Part of a small language model's weights: 8466 steps.
Each number is 128 + 32 x the weight over its row's rms, rounded and kept within 0 to 255. Layers, rows and columns count from 0. Numbers have three digits each. The size before them is the row's rms in percent of the matrix's.

# layer 11 MLP gate, 320x160, rms 0.0919, rows 17-57, columns 0-159
099:080157146093120143117113113180142092194128121145125129107167134101078096173123133135191121075126128131177153149080131144115105195141130099104132090146119102089121138155077139135100089117163181133081140188152074128146142070089110110120120127125119155090192145116131133109128156100137118095129125104142120097142148147140070072132184184090148152159168100154152118184138099197133093101139123103163084072170148117126189131071162065121143134070087050070103100110046108142103152105132151
110:132146107145152183133111171160094090131099170126140133116149094113149144139121117167071175128155162143157143155081138121132137141125134073079156177061174153069162150070121139136154143068132159157125132155137162134133146120158115094133103106177123111060136089127111107123102166104126156119130099112110127083105137131151085088027129175112108071154082119165075129113139150089113147195129158146110133073102102133151172180091107046104113185069098097099187117156147140174189164157086158
102:110146097154127105129147108067081144146107142114081090073082158105076126094155123152195096061120131080095143136092097136108106116069084101129077120126138083099133125183052102105145127128153129171173129092106132093118119118120117067106095126146135108123091151038130111110140085149116145107110116090141177094134117108128201113151072108104079109098146115185128096131078090135114075120072185147147111118164154171111101070169135142123077125144142130144162184090068135131159135127080198
108:181131114150160138135156119114125077163052094135181138106182125142093180126102113094146138111090093141157114152109092160150120150119172112052082038099156091134164074130132130162162148150141142086094133118114157123163159083121151127107118118151159068146134146141120058144102150101171203141163150093080122130068163140089192151109078113226093096098107128124152098162095208075159138126147112121082109094177110106125176110105102119144140135108171111175143099105126114134124127135097104
108:127096126184103151086134052140148149175158111163145125113093144138087124076103127143130139106119140127122184128112148090111104211113152089171188144158163130108156142150096146153093173109148145110132148133079095135140079109071153164156152123172123087114178161143076082141155152163142143133165151109081158120087214092154096163118101155132129124140149059112110107167126131131126043151149139181126097164084120211133106081147145116136110104141095078124118139202114121181114205113161090
094:144142084108080122090094145162160144178077107084190122080128043215147110147084079179124130098123137108154130117207114171095207163181062102082107092077115052156164089119111135136132133161152106132147150100158123091125155108131167111124173103124099132167161147115114130142160119134127108083111130127174145104170100191107100126129145154067119133142131092172128128084167124151164127089113155152108156129164118115115110149122164104161137173187136104068138178137129124109129165066093111
099:125129102100100153157131173158141128113112056088129129132121137110081121104112161099131166044148113172099133113127185135157135154106179126127151098091147104071170084113133188129168190090164158131130110094100146104087150164114106103202097197104125082131151172131111102073116117114079166046075142109100136121113100102151134176114155142123132115089108151170091034123076159130136138137097122133061149176093121140114110114139151143190118102117176108117117108165163164067188162143155114
106:116102125152111078104132086085138129135137053099084125131151136095163156174125133095139165110139150111112130130148080112127103127133150101109062100139124177107105111097155081115131094126169123185125171194181113115148093118149132070099131119069099148151092100088136147131155080125157146067123093175167200124130138195163106085065155188136156147101097159092092112071084123069064120104127136067115059106108085143139142155098094149137100181096063128124158125162107107117125183116114176
110:124132082084112129112063141120103052189046161139147161108126149167099154157083113058135096117087164120148126132102141089136151163070106120076103073123149103137146140129118067133145136109127110113105100113165127110130128098139123109093089178195128129127046186145129114133120160197172125146081051109119183091091116162149145148122125122132064142122139132132133132172116167149187141129140084066106158090085131136145132136123078142067132149066131105104105142142058102144170136158149079
094:187106115146157173115161110091120145138116149133137069134121122108129131083158107122168161096144114101145126180125175120094117103125089141129135087124058128107135142090135171142136101132131186115092133097081143055133088150065114136114094051158175110208087160112184201141143133097107134137172093106128149168131104162089108144155081121151136110079086121143139122106121101195185107113145101159109185165136166182184125147136097086147085093149134104099082156128164211145149164194151151
100:123090161132096146102117190131134134170148133108137107138083103152139140117106111116139112142133117142067152098178109173082072126129086144104136146131078117116160175118092202102205119104189131143141168163052079060112123049183137084097122148115147143101096097121116125163122165167116211144137131168132201126135157126103128125146135165097132138166121160120158111146083146161125105104122104109141142065116160095130098185175090174084094199176096098152163126097150160142074094168121132
100:098167079147098135166117129073145097110087141101150109160099150210124088082157162114184140082158111145146184154170136158122133172131135077175133118156111101095144177136127148087145113145135121187172168098184117132145073085130169149105139103106158086100174165115089142103105104163144177171088131109056067154128137128174118102153117116114100158173151093208153109143086127176133155181145076149105110125114097074117130150143085085154101146186069168137100113149100127186134110098110103
094:069109101151097162096153142134158172107121097131145085122138078202120111108098122136051171187135068190183119133143067123139150072148110106109144127137134108126138141155104124097112094086148100117138121119132132118163148141164115089109180093148089088122172157148090135127064113135106118120154188079140147121118104125127117144120164154197055104112183080214120076184164200134156099133109095105096150108082134128145135103068118155181129122134159124128144155133101157051144131119196138
110:124109126127153122127106110175083079143095097133158105143118166157140175066129109093124132139141120088101145152144130155122192052138149090121103160168045119116121157114169145142109132108139075184097166217117153163137106129145101130091176215098140130173113135191156164179082124194077072112157127098122120087121158139101093185064104178081132110102159117154140151130119136111064120148127118155116168157153132096119074172131099159177073128111097131160129114128061158156133114129100136
116:082144038107104193148104091148121106130086136135165185123093190130132126109146145112176116091128216119182138144168179081140132125058183116137090163086148120172104129215121141132188142093158107135153135134128091158148165062130072079100123127103112116157180146129170089140113126125143095091109179164138152082124144119127124149104116133133139106111163174101091126101094108101068157133126080161110116093126075083156148100066079160154165159120110099148083137118103147148123080086122129
093:064122084094063128127152109181183126117136149063079121103072108178086114167154124071128153119106146090090143134125070111155085159096145151085135179151164122080130141095145208117163093096105092121120116114159163116103149176142092074152120155145099089125192137116158163125052088148162096118163143104164164127144073162113145155115127138194110146132125129106142090124084138174107116179124159128162139136135105073094133151085131142115171106183089159150115155122182163093101133138110208
103:076127111106137122080062101150149123130111125156134109156125098080174138051112140109143178147106113108117177152138134119153132138198096120200097091135125145143106122119116120191167174141126157154088139117183096086122105081201126104125135094085050104089097116083121147092136136173145171158098140069148142108084139091117140097076117147124095101112119112198086137104156125127177146104089114073128110156121081123126186150153108097193135101139081209117083177126105202150148135126163132
110:144117077104120118149159068146111170087113151144141122120179184148156154106076115207117138152089130092141113163194134121180148072178067115189114121150147097139128136123116154123059082158110156164094148059151129132118120205125111160115138087193142112158175175156084160140091145117130141119128079104056138135146145093100109120144135161135152091108113106115108085073089057183155107095144112109157131117143154101217134145137124094121116085125123093125116145130136155210143084169126145
089:132106151096184118130130144161171088135151195137119133197153122107128125156091118202080188208098128144154163079151139130135080153104142146160164158122074075128159168146099120151143142108166078165128182120166113118132118082158078134106110098147135087120072182163077148083077164114151179163076109155120118101168126088090100109095137151080133118122174124070163129108148139117170120138104101170063159147051147075187124129112092088121164150177163116170125147102138128134130150129124133
085:108182149130083112179142067130183094130097071016130121077118128174159131133166145050112112131098159141115174076108112109094083137153112128139215141137097115137163123093122086132166177094149110099123160100128159122139146135104128089134187129103084131189138160153100126110107172116095137094105121100128122145121098144179169104108150106166172109119062184111086185073137184112148143102115108176133119155106081123128142136145171159085088080149155104156146067120156135110109106105106080
087:155079109121109133142163180171173142126148162115213101179121168085135150079112147146154117160163114140094092157150186143134125108107126136108152146110115130107103115144137157151121087187141093107073168142117147131141124105132134154113154153119082143096119162116118146034224171116078129139201085073111148148123146188098123101123120101167194134107126112154165116090145118145161097126145099128133121227075080084106126135109047105083096118148105122109142130100127118120078211144139129
109:177160076156109085066176181156140120090098131123153081100149077088142105116122085142109139052122074174127090129133098185163126114076070070067155180110129105105120143106118117101101101133143116215091104135124180105155076143107108092097105057139124135152135134094131167201141119168090118139151098100173200141168081164137044109103173151125138135108101140182074164120108138152115088097075133165145138141100121096140121093125115162129092118120112090115113138143118130153123161137152133
097:160068129137135152147079123100166129155103123058127111176159062120085162133084101108126140175116077148121126180140146140032097100087189145107147127134105089153152135105100112120114173140165124110131073142139143088137135144111120170132109153137153114125168148109135138094160123223074153160159164105066089067084138117146160088130165149083043098099127157153153143150156110069147100123153122113178105113100107171123147077141135089166127136142069086182202118152135107136094138153105106
096:138088080124124116092119151058154057149187117114161116121096186103111172153207140137169124173167113098144155111196118120071132135141225101098128131082059100085079148107123152138171118171131165105112119085137098160106074145114145142165110132128097163150166153125179114135088065089152161140151129146130181098084156124168151065103133159133140059140116107147139103148128123206108084103147153141153106147095099117188107167174144115107144121150148142086114133126120190143130128098101162
085:142144091103088162124152179128167166079129139129110159198202111154074117133080140160137109148143132151129122116139141115098117164123080125131156057109128078137218133161184099155125093150135148165134069149156147104104135186183141097092099083114102167129110081105115104128173157152082158054092132170150126022084077127101117106164191097089100149126149146145173096129152100115135146146106110067146093126125108130185101147092137162115120111145129101086155159094075138160105135159116149
095:131115116154105088107126076127114117129131177169120197097126101170088164126054101159125124169097126147134107161121159071138206132112094154134137116142096150091119080171124152153128112105125115180083176092119135142086159189057117114117091117146097183130191136163144111167125178116117106092095087081121077112149154119077116179180163167107167144111095107086105089111205145149161117162115083098125110085110167124135166180093044121109156111155120089147143156099168132158183135142093139
099:134087129154085142133165111207107135130109101113150130140121136097124169149159154135080189102142078132120078175145107186137166103095103177152129068138138068094134152141154095143177120118106150089141154052133092095198114149116113130112102051183160111152166130133123142127120097123139143091158128096104159107128157085066106115069186109078124074100152115145137173149150056174077144156129131200124124146132132173133103081162161108128112165133110136163103162128107093140135130232129165
110:094072148104133108088129118069114142114152151099128140090152125151071114128158103073155129125109124146081100156149119109106123155120133116112112085156123081118129156093071135119183131157144131167111136102179095109069126118100114136084138178091118135112112127118103117090091181165065097146196113123099157186048164113077082165097102139063078092139097144062166105163084060186133112152137135168160107099042114110179101131119119109157179136156144112138151151115092098058140130093177116
100:151111076155203099184100111146172139107112088082175174119140111105094136153169122117140122138083143159066099086099115105139131123052116096111088052112133119125138123162176147193145163104110186118135112078167160136134109174170141102102135138140084126143101186122136084106146128140148128175122137089090143102147127150078141217119075141120159097111098153097074132104107121141138142158120112116183117075101099143089123171127108131070141087123071063141101151162117069200126085130154087
087:115169152157118125142145129145125094129114199103124063132161158088098111120131095155139114175183192148165105149133181122163120099187131142098129126114129131123074115111196091142173128176116095095109061121049162105123130098154133163125103107134046144095157154164101082056093163108194108173109100115171148091072143114113092137101101107179119193096136180107104129126117139104094188127139139091169110143093103139159123077161144116109103126051127175128125135141168122157118094126156067
108:110105127120176153131118137127102070135115203182131092150110121115139111107111166156125094155087126076132104125135116111165162149144118146108134129089130094113107142106092162113138078105161145062091099100162175125156131096181137107134125073120106165060154174165141114126132138093180116197099125124102196098110118189116135165150143111113132119060118068184081162090125134093126107147117117096131160125178119174127193154139194058119142174107089143131151191088142176073167116103205161
097:091106065167090122078106159096122174104124126178119088095109119110120081128126143098116176087127115113146153090190138144116136135145117111135086091097123117118151138104128160175101097186075134145140142117143168079106118134055110131114072062138126113088111092107129163160116128113132095106118073083113160166097152165179148148112101161148112149056178144208155100105118151124242115108082157098114123137136115140151176094087135148143148144156137070109166140090073046114148077159159129
101:193164106095152119111124084119080179119166100162149123140184107126106136117143138055085086168190158119067116117147156109157114096129129075161146153132162124136102139131102205143171202191144185111099125121142115096085119136086145212114109117103077117057192102166095164105133156172096125145104115080130143142168121116103124114102124077115129114153114142059094147091173171108153172149076142169136110100167113091124097104168144143089132100115091092078132110132134134081133088093093114
110:124150131139180189106159082138114124122111102076158122101083170139077107141132161156087112104113183108139183149158170116078062095135114113136203088129111093170198100105097169180179159134167104093174149152095131099143078141110112083151126118095138073181127095113093182098072080108172142147157109120147154133130139151102083143073109154057132125122146075132170126176128115158153146128161100136081142138138118117150071146072077174112129204126145099162079140106104147089124111140102124
093:171108162107067123034091146091144142062127119116071112128125120122147052109112163103165112099083084147108109173155149152195171135096174096101110148139143081103197137136143038131134094083134177168107167113158156065109193160124131089123123125133144136153102152062159151115157139131152140133157148111149149103071143141129068103091166103086136200093114133180138095095151127106137164140067183153132132120125141137143153136112123156076163087101059165135103114128132125131136130139090154
112:120097133166165136129098123122099194096135148156171088134152052103094159099127113145178189111184144167168134126096130146089172136125190122106120171098134098117107118144151145138099149089095136169206140104085127106100163130152139107164110102100136110142136131195150185140071090130139135103060119084170129159139120140092090130148133145139085091114142102129122092097114173115097081168161133069116100073064162139141162115142145115142171100154132178149094177147108082113076123011089129
109:113123128114179166115080132140101162116091136177106142048157155169146133187106141170123130144157123095132125079145061107164129145157117101082137130112152058122148094168190172122141177136148095137142148137126082089112114129189078180098121138149190124113158132101105127114064133090170142172103115129068158166114139132110131168103147119154092172100142162097110100184141114222065159142183123171150103073124104154168114108131102119121100075112118112112108099054118116083082099167146087
093:132137067126123146129097086156074134146093113177153119192149074203087119083126170124132123099115168131130199144121102112101134171124140108184159135143125122150205113131207101126233167099172136121246129162149131166129067150090079104166158106136131148104127135122097160140100112144159138126098197120105149118126101189098134166146127146137124084116113137146100109123083110120094128118164126152107127160124145119173120126097111095113138131153185145104119132085143101150210099102075155
101:134064150121125115145093085095053124122096125141149192137176082069123149134121172122079154101127130171113112120110131198095048125163085101125173056113070153106098065107096195187145127085174156125169079089122080089071119123133164095103139129130106139144069107116145112149138108123131175097137096126151103089121113102104108110105124146126136146129156137118108125090173119147077093134106201128090129084138041123176120135145106115125085099117135063152156126154120176130167132109078100
091:100114110146090123139108145128113153150160134142164166118128124158103115106122124112146078120217133136116162134114105157095089091172071124145085087144080160117137101107083173109187146161132107156058112162109112116183091124156081149169159112134066085145126112187164167126092152172165177103109190139160152106135116101085071100162191166136177091111159142119142148164106107138137170219082111175044096157069075098116126097126167128134119125112084136153159091103130113125162084117121125
087:123121060118097121156097135094128175115128126146131166087160141113140047162109142107157092139201067121089119121146113104140090113076104123075098156081125140078171162137146125106136134140118170104134130115148131083149116138111134079143096126110118091170135149055151171119145076079140100104188110118060098148064125129118124100162083177083137115149150077140097128115100174162088123076134145101124065102191093109153124130127172077094154115124173120182113167072110120131220135112190140